From a checkpoint of a small transformer trained on Wikipedia.
Size: width 192, 12 heads of 32, MLP 768 squared ReLU, vocabulary 3243.
Training: a variant of Adam for these matrices, 170M tokens, 5179 steps.
Each number is 500 + 50 x the weight over its row's rms, rounded and kept within 0 to 999. Layers, rows and columns count from 0. Numbers have three digits each. The size before them is the row's rms in percent of the matrix's.

# up: layer 5 MLP up, 768x192, rms 0.13, rows 553-652, columns 0-63
# down: layer 5 MLP down (transposed), 768x192, rms 0.119, rows 553-652, columns 0-63
up553 106:522462511477522390499470502519417462453425523521415506484497528442437544513512483493523509357486514482528543459512458423493545507506486494444526519577461444584417466458470453516557464481473445
down553 103:489462520558516486519507408513505462483471420529521405509487533472488536468458513530415435562459468541538532561443562529427533474443502600423518511462525454527579467355443555490503529458467491
up554 109:530507450440486493473459459570480438476502559568462512612481567513481517568530467514509543486419407470509419413454450476580538418520496496500586475522582449478511499544612471502458569404450510
down554 110:492564590471517448444515459465552508534514559537470519542505524514456517441552484545400470471543507546496488533467472494521468479491465571495455541524574504553521393506426534532528546558398461
up555 110:439479492426466525448531535459460455461455673452553530549491456470550573473592566478457516496473573555500414466568487556515549450506409452463481414526530543472454499516472515522532463488471560
down555 113:510473485540592546455494456556524489550542488458413459561447491562438524574479455506565489486544513545609603485527541428525400461466477529483563481456509512468554521514460460557548475474435464
up556 110:468524493470475487503548490560487493458511487514438497468562496492546542482433496444516537404506628469489530556616557492448557552579456547488536485435548549419502500519543497480527493411489508
down556 105:445543503467473404512477478540456454491509477498464574503457561494502444510552602478512535573496517588487447464480514537490553470548405479482539493498550495599472545436592496454384425503629518
up557 101:508455481472395539472430431563444402477458517528475517474536621550456446558469511462438457504447463502516414520586482503567458522447637532492566553523530402471523539493449478521443506482511543
down557 103:538478512506454486484421512533555559559623548418546446500477555528541475425521379511491451490505509393481516482492538513529459535477512446507496470486500478494423493514486537397534469645498418
up558 092:503445457524512426490533462524454551464476483484481464518471537456483453466521452523515547479487474532442534547493484444392388381552503415411521475511485524472522626504498510556468633426505536
down558 094:517494613523485418464484532537589476529539521520407493571456427496499505551441506501455428461472508511534373424449525480502542477557470410516516491422450471510531525444492521509481468515556564
up559 106:473462522527536466499519534500508536503436619497575443458502460411447651529492481549473406484510477510467509528458486477508477474499440541355487468535546436514500449538503531531424533464439512
down559 100:331537567482415531426516515498576496431462380497505515524558487522499516496529484520573517496479567376533528488421475454401562564451540554440447504514497555520444450418523441468557511497466547
up560 102:407527494547529531499527444515542512440416555489529480490431530502578570433474530486531471538483543536495444551515431569469469475562390439404514485503596582511443493527509502547471573558408569
down560 101:528549534532422455480474542470516599481539553477504471533512512530549339492427514539593558512506558416483461493452553486640466514517473398550540505580475471557536393444528458516638525498511536
up561 101:454572454517540509523495532539412507488523498490459512536468443457558518543526517553535543451408559555520522437480586433478567538590451424548534532539508493485429462501430482513413503533571552
down561 104:448467582483423501532445614375515569516404593495586603439475559569526483531453470480489478442469461402476497496523511548492459460431474557513492546557444501542485445522431442389515531455464560
up562 102:421553516441526513458491548486418466444474524589563554514491502424542512525483506583448439514477466666515482548593478474503526530520408477532503521415493453497538432532550517463483530452466504
down562 102:534486473569509511592535483535515460542498433569645469469546579505486463414422560483531450463574495546542584564540422515502465588498458488520540545490593543475395515543413541500465501551473436
up563 095:422473511478576457472460631518466537497397503475589483559454531547490533550383494554392410408490460468455504501505506443500438528524465509482497516494432480461488544588517451479494531450579498
down563 094:436474517465514475501515538467509519517479508486427461546460529599535573554479458442509423467455505424555482481506554483510518468535465510441409499529554461407545427520454574477547501498607492
up564 099:494570512429542532518539592605515493473539418513493522456531441460553532563443438431486508409571511478532512545621525459443456511488561566543532476504490473449501495521502469462474608483439439
down564 093:364512613457489397557458416487391517438447537496511482451563504508565518498442489410567496521561547410496455559485493481485541464511434548490441571438510487508525539516527417540543485457433482
up565 111:522575408479486564510439584502462510483475511537454653493485444483517473442490457486500480447525577565457440511590493499492540582559491437521518397483565460480495453469402517416537509523472578
down565 110:477535502534532548488615416513473520488605408509542456508485535520539511445492479422552531533504564487426532463417485475507407563509478453447501503439518463508469516533483614540469513586544547
up566 107:475536431430532496468486526510462442439522588558590511608434547579519448515452435517522453496442453604539444499584528448533476571573480445489561468465617484550384473522554504570585513501483528
down566 107:539483485538533410472497496511534539584465487526593478479399434497396557466483452550528523498497514418569513558498507518579488536542442563461429551537515438562474606515397494454409406553463488
up567 103:502540505577400512503519483623464467495446459554491534517511429498447571451460453408508529528449528530471458542549441436482420557535542463515490425491571537395489463479441535455524547527507520
down567 102:564529514453415559459520535535407520521566399574572531497540483485531440591412464441422563499583476479442486440517470475475441593446420538423566463594437579441515444456430474468439432492464440
up568 098:501399485476559488521480478501456398506410546519553503535463506416473460498515565592431459475527506497534438487562534503402543505530446504521486491464454528540560498431471520543408537506536477
down568 099:401569559487521612519530504505582473520574505489452439541424511484436495561469498509494543436488539526522567525490590526524510486549584521512533570470541432392539501430500449463571550490489567
up569 104:476511415567447480501549488432463397517499534544474484437513461465483534497515498497428407443434516583572479543542526494573572487467477536516521467479576543474495489535393530518513506504526558
down569 104:573577497526600518374503451493428502491525448452507449437496509523592492440524504415446466490513489554505502585471397437448641552482471476380601476496475494485463520506477492508616444534485474
up570 101:470512509618462461446438488525487505495515536604536554477481491482592444529525565548479516500521512605577458544532521431449549460417557511498533478542514530469523486491432510513570545556477515
down570 102:515484526497479428524438407437507505567497513501432567479424548562494511495479730512462442564504493354533477490457538487426478477473451551454455463555558509554457492466588535475427504581468547
up571 106:471490518449537518584469538528439477472506597462474519497528422499572498514528495464581598471523501536561453524543547443520497492516500452548559534531505523388534462542476603475411539543521544
down571 102:442478516535546576460459484459403585529497522496528526438485444398480517554485544422542411490502581531454511451557397512467520559495542480423477556554481494480546489493465516565536486552458495
up572 092:456456450482471450553471494567462529443440482488509523482426521479539527474549501465512510447501527616550444456505590465450460469534493503463543549485480565487550490584555555565547518528458518
down572 090:619510542459409485549426538471553404573422456499554537524497500603532465563478463513484485447586418449536503445382529569520570580455506474514522529468470499510449558499488425449537516398462492
up573 095:476428472494542534437500541520475515447476520434511567619479507460537606422431437649502483518529556552420503498494521494425415500503495490586524504483559493468485517497588534470549463453524409
down573 095:632516408494484512493503495542522469465526518478486493415563484447530500511472489436467454494555493412448423547484503526535461529496470572516443500530500495481418544498466461502458509503528511
up574 097:533489485492514510398505534479508363456519528499565602468495498458552556495543477467511498462506545500488521473526534494471571513566449469536542480562544528515484431476502434435395488470565534
down574 097:456576610549491452473474557492539540538504537508461542531483459432543497411439555647536524460485462418476518534501554608508435385443505450495404646481554504515471475553496513483495498498545509
up575 084:515520433539482376515394496571487398480472450547501535525456514531543490618418502488534429410523642593533497526489548508538546496519459513491580480502494540478505445555443530439500476492405551
down575 088:615435506501370516537475568477558447517432619491526520471414487473475526472569492444463510459516435428433465484465454460453435569530497469543444580548441537561519479421510494510592503465507506
up576 087:498525431516526522404464502513407513513444471585421445511517496515415571412494463494504398451431508467512530530499557435475541485440492462474571470556501519436564462623502541577503492511535543
down576 092:551512477539406488473460447509491434423465472459496521495550525446423466467531535523467477534621497528464563464498463537531559409622481407420603485494478474502483530466552453544498516522458511
up577 099:447421547491545569483515523402519454473520519468484481562468502467566566486487485492513423445538554462518373420573502497534579549529493513404499580581562557450546476471581536565460510502397473
down577 100:581479408560500449460478452558508422493595498470511494504410469477526407485499464480458510438560496455550558514443491413461498603477559537460575455515540535450600559485506473526460500541517470
up578 094:503502480500500470456470456510391521402523494475480482490557524513527641535465432559571500535571511531488533509505471525541493564516521532584581474500439528453514511493434515506542467400581556
down578 097:588571524513525432542441495579567489460540494547496574392565511517566422440509540545486565505607558546419449585564416521539473609468555515465491486521403443494497608582534493464569467428509511
up579 094:488523476480450461504421511546478494404410477512531486631541487486483497529570590540455502513552530594481397495515518426529531512539484505489550540480459538516457463576496448526535523509456477
down579 094:549402384445520383529550424458480475544504549485456548538502505547532483454560559480529540538487454524576516489455399558476489532496389449527424504561502501552487496490508582397447547473526547
up580 095:519479499532554536468485497450525531469449527565496500513454566546585490477451391512525572425414446516522370448472476546518475527514445446420543346507474484454490489539524526459500434513471512
down580 098:508527454465492554603584504518434518437471430483510476483510470475417520428508467446521505577585479617523515487511530431539492441601531592525498506441443550423548604451545587523551474507513619
up581 114:359544430451511495448483461500485432510506567502462486546519501488447581533499476444500490435463591455443448474439544516583516592624531462450513476500597509468400488487528530496515596519465571
down581 116:528518502471543529462510442486563497574463432486522500635579410522467442478515420482461497552502420565538525510528604471547412478496515580438513494307462537428563420503463573448501476496534459
up582 094:498411534504427548514449504512534524445445616472480599462573515501543593427535482503449542413461459592491512422522495509508407540495475421467509513555462524527528495521560557490461557497414543
down582 097:517464434431397467496494544457466517486523435584527533507557602473501451478558468404533469494541490543504424483518560544563564608456557537612422440488557570547605563454530420511551452465538561
up583 098:507467525534514480485495507570431503401454533627554565570483607506539596478475547550546446595430458575536470463624451456441445452462470483485492477408477472557426505526586521498375544446516410
down583 098:499477427519498559519540507547541544558540402435565461438501506539504519454558568455471497485437502478432436510485519521406524548499545494573552488556428523518534541533487395488563465481590526
up584 109:538443470541544508473484540495527505433441557511530458595448437497557515458464441608388487584427533567558505452521451442461470498561479450444526474532495440516429486519510480489496480500438466
down584 108:597414401490504455481473484502501498647475441440487436527491431424466541557577537604497475508463500464494535573404459465461453530544500433599536489584508495540483437495525489520537373601461543
up585 085:456449464506450438515489479547479448490428485509509625561546475471451440565428504595471546469469549567439516493625495560428507502540523475488519471511550426506435512496492425465560537487458499
down585 087:482408575435414505590597426408419494517516512478485421504508541555491484466475577475528461477521490523471390513429509514497459488459550545398425480519431428502484495489594532566521529528549548
up586 090:423594436473571433545469574471536457445412558558460588560477504513519506452469523548392552434455557476573525433463502515513526466507468448435500453614575517445550493552575493430474418448434535
down586 090:448457521600454440527544571432587563475459448566506435575473508520486511548521483416593465492519444329515490489511519515495448527421478491473373544449460558525377521452525493589529552480569450
up587 096:491490504546428494490488462531485526416502527529422556522571465485539469542435495584525557493516551479523418444513573519559511479575576496525501458538479551484525496479458488521436548532430587
down587 097:524485485571503586604582435479481454556568534468408415562500445426556474444421543469468493499521440426489409507525480544496446514509535466499521478515480426508580549455520519547559495408598489
up588 096:459483441516471517380534596508470551430490515589559557586486517482511610512512546583524492488450508554563488482563504530604451483469528536562476435370570467444574539513468572497510525451503501
down588 097:476482528492552508465564419505454488548631520503572491508485466559482468458527499608518451431428431488443576442488355447506431341446471412522462553532509486509437554481537532503464547485529483
up589 096:475494481537543526529527532470391448532549503514440564469512425414424541422400525506492413526479504500508423511478455469503472509542467460438521465492560545442468549506508508438507586520512539
down589 098:463530488533493478530541504547445477580567485478449481508519552492445600534488431523496552540544521479510462531476485535491524461538593511433478645478448555571405446367440475583482492512577522
up590 108:489562455456503489472454517622475526493502487462566533541598532465541568515416454471469506487483517461467504488483535489527487468493432580417596473441520574491494550556382535551421529509534478
down590 105:580475442517533393448390419500481419556611459487510563410601453471540434481538459523403494580521447549594473501427460406601473561520501471511505510460557539428455565495556624460428472529538476
up591 106:482549431474483475455482624512470454418542447499597454554559419400490571500575517574422480544526452503517436512557589484473528460517418490566545523505492608499500546542568518579501588463577472
down591 107:576425536487497444552530466511543538517465502487503617523508550587472492525559456480483520528443367562516541454500526575550472529428521410494517589536509493529517446462534524489465432545616493
up592 102:540480448477544534519473449501492498515468562509515496487462491536473536431467490550436491490473507581582389540427513552440361386476503441472611427499547464510515476538501554557405532533479514
down592 101:563558401515566489431431394560451421544506532524475524475529463499488509444502500513446486520444463495501488595533472429444593566525572452586558425551435498427539495538478433585562465511552407
up593 110:449538522485475521462512546552441526419397539538506503458514530483566560510396526573460455429564604484496504463616522441515531502535470555457531481535496595548535512518459550505450664535421546
down593 108:552500392655579532431524458506468456518556421484447503483470582441443457503466504488415459429568492454482407507416455543404478519542518518502593485498588570533494465493423474498463438539440578
up594 104:525570494477558525468496508531499459445471506522461520477484580492439570513472489637461555516537466466490483422492480514537384436579481475441613554533524514495421455586477569510472576464494494
down594 106:448507532466514465453523379460502531464447526509500453497521541460468441430506515459461483501484400452412464576495409437537437426532536535473469480523534426544448529460446579515460502535520564
up595 100:504521502492548497543447539532493503510338546457435489470553519424517537533512489442485416381487557492565430528556470495390494434436452505511491457509535540540504468506466462486422544541507545
down595 095:597600554406491452485422560466543478548544547467460457488422525559454513480499554520444502475492505466465391553448539452537446445436387472502572481508471547555505439513506453488481434592463392
up596 122:455556524508552467468496495526511434329444537547524578451476486328493492502386490497496488470364505447527489444531515459492491448524537437523493419628530545565510486501479538585511497464478496
down596 096:559491514531571425535489443364571530421377528551592522504508500498438488462534514421486585476546616450443464501466449530505467439487545429475360571466414578638466457430489561573488485432481434
up597 107:468514453515453456460516524532476477448468445514451455518470558456565463488499522524537498437496499490478479499443556527512614395561491499488543406601444505462516474508473425578532546522508565
down597 107:510543482476559364512482533506402511437512443461512466488536480443518595559489526568537484500422447498467483559471514500483536445553520487438538475522482504518495498562506477476556530542550516
up598 097:471468414447492553495461568516535504429513582555509543491480460523487471498472532509540512554564501566553470466604472494433493606526414434542538454498454502447431498472469492580526474602555481
down598 096:459560539474485562553548488537632584543552477519465451428528431394522557559470561568501482476390452498457499521593478505560431415442530476577448437459543505538446579526425540456388505547528437
up599 098:472580393538468580403528470425508451470528540530496510496502510453484490437507475489429556577435485439418517527501483530465535495485512433430539491520465342489471450493566460455403621484532555
down599 101:550433482436483508533598548541468497478514460533543569428427412507474551491574534510406381530511559444406499466540471535512489531514465465422504465525560541503452505518485421464553493461524492
up600 103:411507502422504450485441549497451502455524494548423498516579536485628568551454385467521558434507551501599537470529521605544518511492490526582495407483570555512507497434374535489482593488396598
down600 100:492511618427581409468481513517573568535483460523484533563510442533555465520527393498506549599426529520558426452558532451585530475493536534505467500519479438545526438476574451438542458410574549
up601 102:520520389544522548545446529414404499475499498563468602613546526538569474438470416489537467505411591565578490506506571545476529468534506457524595448432572564480488493485401569384435509478529592
down601 104:546496445492474468533427466515559481455482496517507589492446471440528541543565511453457468464455604439455454512453443427475428561480446457479581414562442406525493495538506484495586477484459530
up602 104:498431438431503501513465498525472462489452548473465556571510525533525452440514584476529485439471550584436491450549604483507383482526565559477536453549483441535550455483459496482492520435554459
down602 102:586530552432529541563481481455415574509539462598400445453568529488504491538467449506523397562546457577442490559539480387524460489517504461492534565531473537485473598526471568498599457482564476
up603 098:486549515433562499463455554512478520491454535528488504513532443415500470460520558551460470458469563463553425487435494530458500492588574471527436499523513440447554488518442443508534494423534574
down603 100:576518505541528468529467437544499371582534540435549454529432477509465535461537557480515483463537457487461422485465580502447512457536558417556554490462514507456544450486495464526559501496535466
up604 110:485496462543537538505530551448511375478518541447565556590522467524564478471512456587472477443529536561497454489482517463502467512513543411476568469482567522515429452443488433509496438545545526
down604 110:523509531494550513500447611586453556435460513497482434502508440392538525498500559454612489438418472514437536541552550543542450432511513522516438487554522452412440459445490524464511445404412508
up605 104:494484506514412513494454458506400504469471544488508534435467459436559501488490577483495508509433489544498496505575534449551487491549528496553519480553481510580436456440466585577459559419451568
down605 103:572434539462489600558469512510531574498520493505454485441517454477510505424498440499522437464532482449472552514517602500465544545545530534433473482429518537572542492535564465511467463436595468
up606 110:488552496496546535491482529448528474454459562503486544567521480465552426601463445558429505407567516501542397541494490471480531479537540475510514476561494422509495463477521517550555491538532558
down606 105:543505472526580543512473492569543472521466480555504525470419595427495463453466494485503569406451463451526472528440532574479571450473511540506536456555522505397535481505528472528572392491616512
up607 098:469495447488475508432436521421394487472461500564504472451580580489569505539445502472510533383508503509546480544503444533526426492559503410439520421490497459456477383524574457497484499435405561
down607 092:576515508481538442510517490510445548507438517518487476453476553529639528411477485527461547467511494518339518627551477528452404451569495449509501492517444429427516533477591476506545544507458590
up608 095:494503498556486496393489477459534444495449521565553602498465414461642579471465530553442475485536554479549531460503542526583511459525512531477499324515536578496459462533542616493582602428441488
down608 093:501472545521521450483473473493575473563495422450491470440509508519419477552499555491466435576517529424605459488439603543502540477461548516526456564501534439562505527402457480442469531472484545
up609 097:458419482496544499422526498467518501539493535537499569630515543524431581381504511477466499512520540495559505469561575493441494490471525440539527519413474504496481403462514624455464501404522569
down609 097:491524523510426496525504403590507565479532435457571546461524547531530539550569495484595512530482474524416512519441439519566477606438411496551395449485557562457408563478484453486543535445535519
up610 102:488476504487493506475465488550486510443455569488554485493435566469648448498487461568399474450608474493574477432520499481380486503486450506467513460617479408443510582494470446498470462482498544
down610 104:528525541580558497545543456493517593471482533526521389486455517463520520476441497476511406505534586526500464483494438513575571506546436582457522626506539523436529504604573599538454510499603455
up611 097:497519503449555430548436506529499540471555525536480557527559528438450444451444528557461521500554443615520522531489551466525514496480470514508528471480523488475556436492470492579577530356448580
down611 101:542550476492439486406438498637548427510490446538512522440445532519453445526546467490473585549509557533448414461546446497564554508567538386547573464477465576553505500574472492469528475526405460
up612 108:445435476482464549463468471428477420487484550437504473507531534461612549371529530450500445544471544508439471495479612530580508500441468516463515510486561493543474541521465623409406531500472497
down612 107:406540487477483521483517414492448445455519539548443430571487535486500476580516532515522514516457510494407524525465475458438576527526439473424510455491473567589430528493573534467516558479424540
up613 096:429465507555510476526464470482443493485487636624463430469481522436462512494461423500516497444438521572528452462571490507480484431528381411412485567545479523500422529451447569530529533584502566
down613 094:451523639498510531543639536486592623494505596532455437566391583431470481513482521449544556460467413422493526489478521517559461520424524447481373547435544545554433458423501469617472536538489476
up614 103:481499529509527583560483456533502411507499517529426510526517461426501519515519491559514478557430553476528454479566426471433562535397498511595504510485634466538554443492483517453459452505439453
down614 100:589449452556466492489396540515610454475522499510540500434551468385511477489525445481474535507518591504463545530458538473534548457490388383398557468440518515481501503485420475451535536419397507
up615 099:433491393483555427514511509463535451485481583535422498425422519451458469555516568456370525521459467476469457450490521487496488486537470537424523422541528515442452557546483517559524555440542561
down615 096:417455620428433464508521487395582516443460488582468528494535518494392532488469493466519473545535499507507574510365489495481470439492474547470410527487545529488481436475506520465456481449510486
up616 092:470512535502537460534460543440441527489434532503418520633593529456478490537432485512514470463430499435449372440508551504570437549507508406450466540567493540436358478457425496407524558437547613
down616 092:405536621478452566447496530532449511470466525462542498397497500418434515516463524525537551430486514450523562487476505560521453413442538562562481567512519557405447410450455518607544494478428453
up617 095:421488579523475493491463586567451465512497500492519555463443521486530480603496462557473532511512519488520528462529548473491504409582497444506535482554500489468484482594480451537536513429480628
down617 097:486531529508465565508449516502493565507464466482618488416569426472503526563453464523459470506479480440498446489567534572512533527345538556615533580524520594473532424493470448570440488531606475
up618 096:476507532540500522423527467503495515476462481488500498398549501539450564525506417469527441559502515498543529488524454456470465521552482535419520411484563570531400596483565482529488479556419508
down618 093:467576633480482443548464486462557571478411536536474569497497516505506467551524482474547501500465492532405465478509482516552493557511520507487423498526470473427453475501553352534457584517423512
up619 103:443492522495533419519474476558452478472455560494511536539567550487531480426492477496465539405574491507495575487590524444504497431388538489506505433557569556580508521469435470593387525373502528
down619 100:606522473549516521479567430475574496578564504474561436457500592418508509394437517465453457509513499482540502503511445467506492459555509473535480572471460421416477493547553550535493472520551538
up620 102:549497477472482477464450490584508491473350482441493474508459482580428481460536451500433495535530506541441464415520584366478497510570558537531519470596501505402470468478527512476439537491477531
down620 103:506472538543488474581559537429504581413512508547468476546584490531576489440526453524550541516528584434653480534478498534534475428571451544465457512525519520580524449521476539479463547491529534
up621 098:443545473539508488466496533487451411520459401493451502517567532440426459475545503481447526474521421493508374566533504467474473605534527461462484516494511607506527496559501496481474591421480555
down621 096:512493532385461531542482512601528482552339493401472446534520521490468510469455454441567428523531456517453567511519517506478521542466499451498518505489463572475553478519388568561494445500490488
up622 109:487545548534509499531463484505501366486489487557490519459464494498593588473375529528466490448534447499509503468504465443500405475479554453495534509604573525535514462524492558530456567456515589
down622 106:486415479591527465441562530544623452534520477569474460425511542462531528491468570526454535525542525494492491514446560476532405557614515511415562593445481434516507498592396497503501437544465488
up623 100:504598395478486509448504520461407508407468517569483581547558511451526497451433394473530497489422581493489444521519607541498528453481523492534566481401569498460459530544487555489487479458464474
down623 101:515470517604507447486479544380532440463469486546440524507401565393448511572391451451413462561429461475486463446469535474523421518486545412491584533459509465497424510542401494523424484501472435
up624 091:451556400503491560431463471524446474496580515588551503487526490418522413426497488514462473560512483575502421453489422508481430520586463444433493394513491570504521502541384513503441549416540534
down624 092:535493454482475466497495498595577503513471553477485478467459438452429459504603534462555477486501608559496409462474581485498454420546499472370517522558436474558539497513436466538504450552472471
up625 101:473557554463486485476425474497491438487463598494449574469554515513472451474492469455432463502484479526444501512515550405497551519558569449525581519457474631467427413543546577417369528474472512
down625 102:461394488552534460471446470394481516515396506566594433458454464512549449455533492465546531540528485591564543512491523421534502332471543557514453512563545459499577473487531592513470570539479471
up626 106:492474458484533479430480503520491478465467572497452500533541499522530495398465479487458482600552535580580359489553508504435467526574463438471548407559503542457527490500483476514498536482467546
down626 105:478512517529568475463502516437589583501500467430474503457539388464449532529622607519542458506600354514477497570571508432501563470528550452489546495512478579475498519455465470508559501421406486
up627 096:484523455562529491485552468528484401561534543535427614514475482439564496500488564513395515494514533516539554478621469565543545470561565468489547529413394483496490514560534583494460486512560605
down627 101:462514551518367524431525507489489625525564554508582523453437532554586536527504562402520515488512467461477503436540488476511466523488507464488442594486458529532480433496541479450527465608456532
up628 105:499482499552492551548445442459412495473480586407500518523540494501469567542478460556526441567433530507545528524531597443440540526450549405354540566515535441546482371530484553518611568518527547
down628 103:510499471460570484433471458468524612409510545454429552558449488515512433463550459446476432444565492445477462577451464509454521443567541513536522501444456424577488491520536463553462478517518550
up629 098:443451487451548552519527543515499442488508564461509580499494521490549432586515541481439443549521572526581446508490450548538480490520406466475533547531530477509385430406488573476497454467531438
down629 100:487497497580509600584545475530489410669540488584423446514460408487538552447425568462523491565581508493432596438454477530475449499529456485540511425390550484434538469440467504585635472585515494
up630 101:496446517477502504497520469471493382499493535568501526504495430444467485440526514456481534484555468497508366483525517398518453484436533399532548421599473525561441494501538536454471493538477491
down630 101:540437511467472467529531553559500517474493463575441546451465589428552529478536501483549464465501397502427544462557462559526607540487481418456517380519421475463518426449506412515473484585524480
up631 103:498532497485570511430414527529516502494370530502547470479523503428474458504509498467459520480477458524425398553491483484493533541494591376490513448517473475454454451547427539469569424509453479
down631 099:593442527453538446439406560470583538596473457502535488503462484534477417487393428483577508527475582565510481555415522517482356540496486516505624582503494531468544488542522500523533528601455448
up632 105:497593458529497563482505519524465482393501590555552495463510540529453491567464483483497531463547501507496496399528546430495456531459399430446500506452528521586494504524510597366518495426511500
down632 106:552567465522526555480474521557487562527501482526530464468442483558510513469480449538432507442438524521534523494456459556473515555476591516534464480514514488447486607569399478511546487523602562
up633 109:488453432530542465430533527571502478451433570500410541496485471514523443594474470652503469484419460516437527459489566537546432405527550439554535546510461431490363405590453574539510449370533461
down633 109:524528592462478523465539513440495566459479502511537549531621512493530514533550492507504558540576589400509521587530548405506488510486381593526581461494446558508567513532469477437519450398557482
up634 104:483422483491400522478430484460463449415444509575468543514455465559659502486524452524532449491432490421516465444457521493540382458476488492464493547619457482481420519481516509511495596464557438
down634 103:489462492556547566500597506523521551437524506592482484485468468494557490388520549466421467469491464484538524473496518485494545494469519435558471499500480547537586518497563561570411462519497526
up635 098:441525503474483513488439547530536495472551557551467498483522581536513501499467519512574561501426596511612489375573528516509577489493481455521487481577501461539499387521520562414528472447443568
down635 095:517515525445461369385405421502568472556444461474515407597542432572536500465528522514489501536520512509542458525538459482542583512560503442451434548534453544392492445618374499417577439480412520
up636 093:460455445507487465560443504528449531436524470469425467488481517421552539514501540537563484416576516580459448572493480513431515522489536560549596452469465539371433488480547499488492511536535576
down636 094:620502468480521413467435411451540489496513400553430568554423409422486526622540503487546613537444499544465525462507552443482533536563471540489518541517406464447502489501414424407499492481431461
up637 090:473540485466567456525508490529486483516527569545570492589456596510486489459541487511420462511548490514532529420455507442415523540445499399414504509616606496516476434473606516497390461411428472
down637 092:455451519582411461529474523444538498492459532522539537441537397509445566467465524542518413552588449407617578506461562503590547467450452558567344476507430499529436497477536488527503495507533478
up638 090:402535552391482520551477522585529508429463557435510552571574487525470489387481527561486559489485496454476532433579482490467449544479576460433523567455490532461511485608577492413489575487496545
down638 093:537458476499435458480540565538507454508556588551513481436417533472532559511435501455487557390537435504519465488571518490553495468537481465495518470503544455504525444435523601470502484549422507
up639 107:493497503541474465448425538471472502479491589481549486488499511400483436544544501566424540436523533509570500458509484571496492537481397506479493405499548450533537461537449441481561547387397509
down639 104:517488476483511588535562514477347490557552494574491499514581458466499478487448490483503428572457538429466532495530503506589535458510488458483479501433543422492505567498488541530557541491568413
up640 089:528560485502530561541528410480522471517486578480479502558458515419483482466493503471503422521466561539505466441499442480449486553486575488476549498470586474464508448538406460446408562500496484
down640 091:649397424525543411476432511501528466640496500658481462483508549540544536468546483462453525489514534534510523400515568452479511529533589476515534399464436511507512396448483522496511539504511512
up641 095:469496428567543394453416476536440510501498536506485443470510606502565549529476439537457520425446544522466549492475519533432459523547488516499491407462509480526553460409473537460535549504521638
down641 097:454452530526431472501420437422465544527494494512436479505403555577503463530463541502445518559536560389498556447520520420501461435496458526499305407485488514542408432501514586388542503450474496
up642 094:468534378413462462508470472515478466507545432525485615449566529511531495470496340559543451586421500440482401494528466550429524557481490526542536382517452490507480534492500551467419616426493534
down642 096:543510512495527469392389402427482519507500485508483549488430422504535541514461476463530477514486531575597468534568516542520482554486526506536551500481480435522435500444533536539410534563399487
up643 105:486466514536502454458489507434508487461505517541485523585546525348553440551462451510540490465490497570551520479531657512513475593500538605431544468438559507519450493491471540479537588405493570
down643 104:466463450507477493483508460484517535437522503490407482530526499503474533439558482470477445487534540480560450461511576457513525502609526456522468519541462439540482475435518439417557468487408519
up644 099:523533414476563526444527523482529473497488592487541482576502512566544534461486454524467521337522599460539509472536580531478486497532476486500504464552538480487535442556508465487546488517475589
down644 095:416523498424406411498482527483659442498506524473539432543493452639481522507513482420488486536409616372535426442499564472513540538492517517456325510470545438494495524446470429429547514506503585
up645 103:465548490576461495449496507547519493513462496625515449504533504463587541491474505552504473513450458564575517510590521514447401525606493375545500504553540494534386476459523474509559547500501504
down645 101:460545525524445568477489581535574486514460513557445611405545519583438590514479501543503421573607562549532460523505439478544472496493556507582579481412455494520495523473442469434442488496466490
up646 091:521496500542481416518469447505495446480500515567479565432567527500501509529437428510559479549530516455541514539568482517473442468472533457426505546523518518450482509556523529610465430421541433
down646 093:519423511447510473472554466455542516468516572479504529563413581579544594498511515467494466461547505553508451512528494500491483430520416511442490500474522398564484479357512543560456543525536559
up647 107:501520467514554530527505541441478442463520539485549593567500519475506406477486467489459456503528494488511437531482502374491549549473607481462475505485544505407414441499469534483468533541469547
down647 104:526573461553568528596452480506524429505480539507514541441441516550544405495551479507510567496478560487527482544502433468459576446512401456503521462513451410573434443470460437413549448484529515
up648 102:476489486525519475494426597418546458422509611539496428586487521455650501491529534601449517502427453500528464506488526546464475456509488519498520439489562517566467493559489503532603555447469609
down648 104:491452488515455485544505488495478503514522498524369601450496519485475503521497509485521476443490486616615518559493569491485479545522472618518500539480530507530556328443445539446516463433472503
up649 100:446493462583447511480518556512430458495443468493513622487493602509474521508575529531502503503468554496536504486459552467399515524493521569461529502466596456552536607518594490553481496481517546
down649 102:527474458480412538455457482453500517483549474550531496545380445488433566524455505454434405559492484543536576488617492532527410591546568622466534485475533514489453538605475511511443517487500523
up650 099:463525506462510425558451487495492538473498532507412500499509423395497484522458510501492461429528564465438489415582482453459476591504495543466538546525536520428505542531528504460479609409490496
down650 101:458522601483518518512499500444483479458473567502536492611509550447480486477537571596642514452511512470478473480470469467553482534559425492389519456417516508507551475495560498487478532519421468
up651 102:488543441541563490529420558495446383516447545569513512515627487481585488460515550443365543522452470532582500453509522379473533602486496468543562449538489451567489538610418537480488518397534507
down651 101:520542471512462518527568589548506526570489521491482487435539496534505379508524425489503578557418471536470445466406479434556534541433556487479507461468398551538485588493420494464424415456549518
up652 099:468519505488592541445525549466517465453531599441606542576445464544511535484441474570506395386493565500491513544592457501433495501505483516520475417501570412480423463421549572577528464478485499
down652 098:464490467506459417537438491510501528516537463534527522375493523473518532565480534532504419507520487562464449544422442478474529586427579433496467522470570471498478484564479453530434585452546575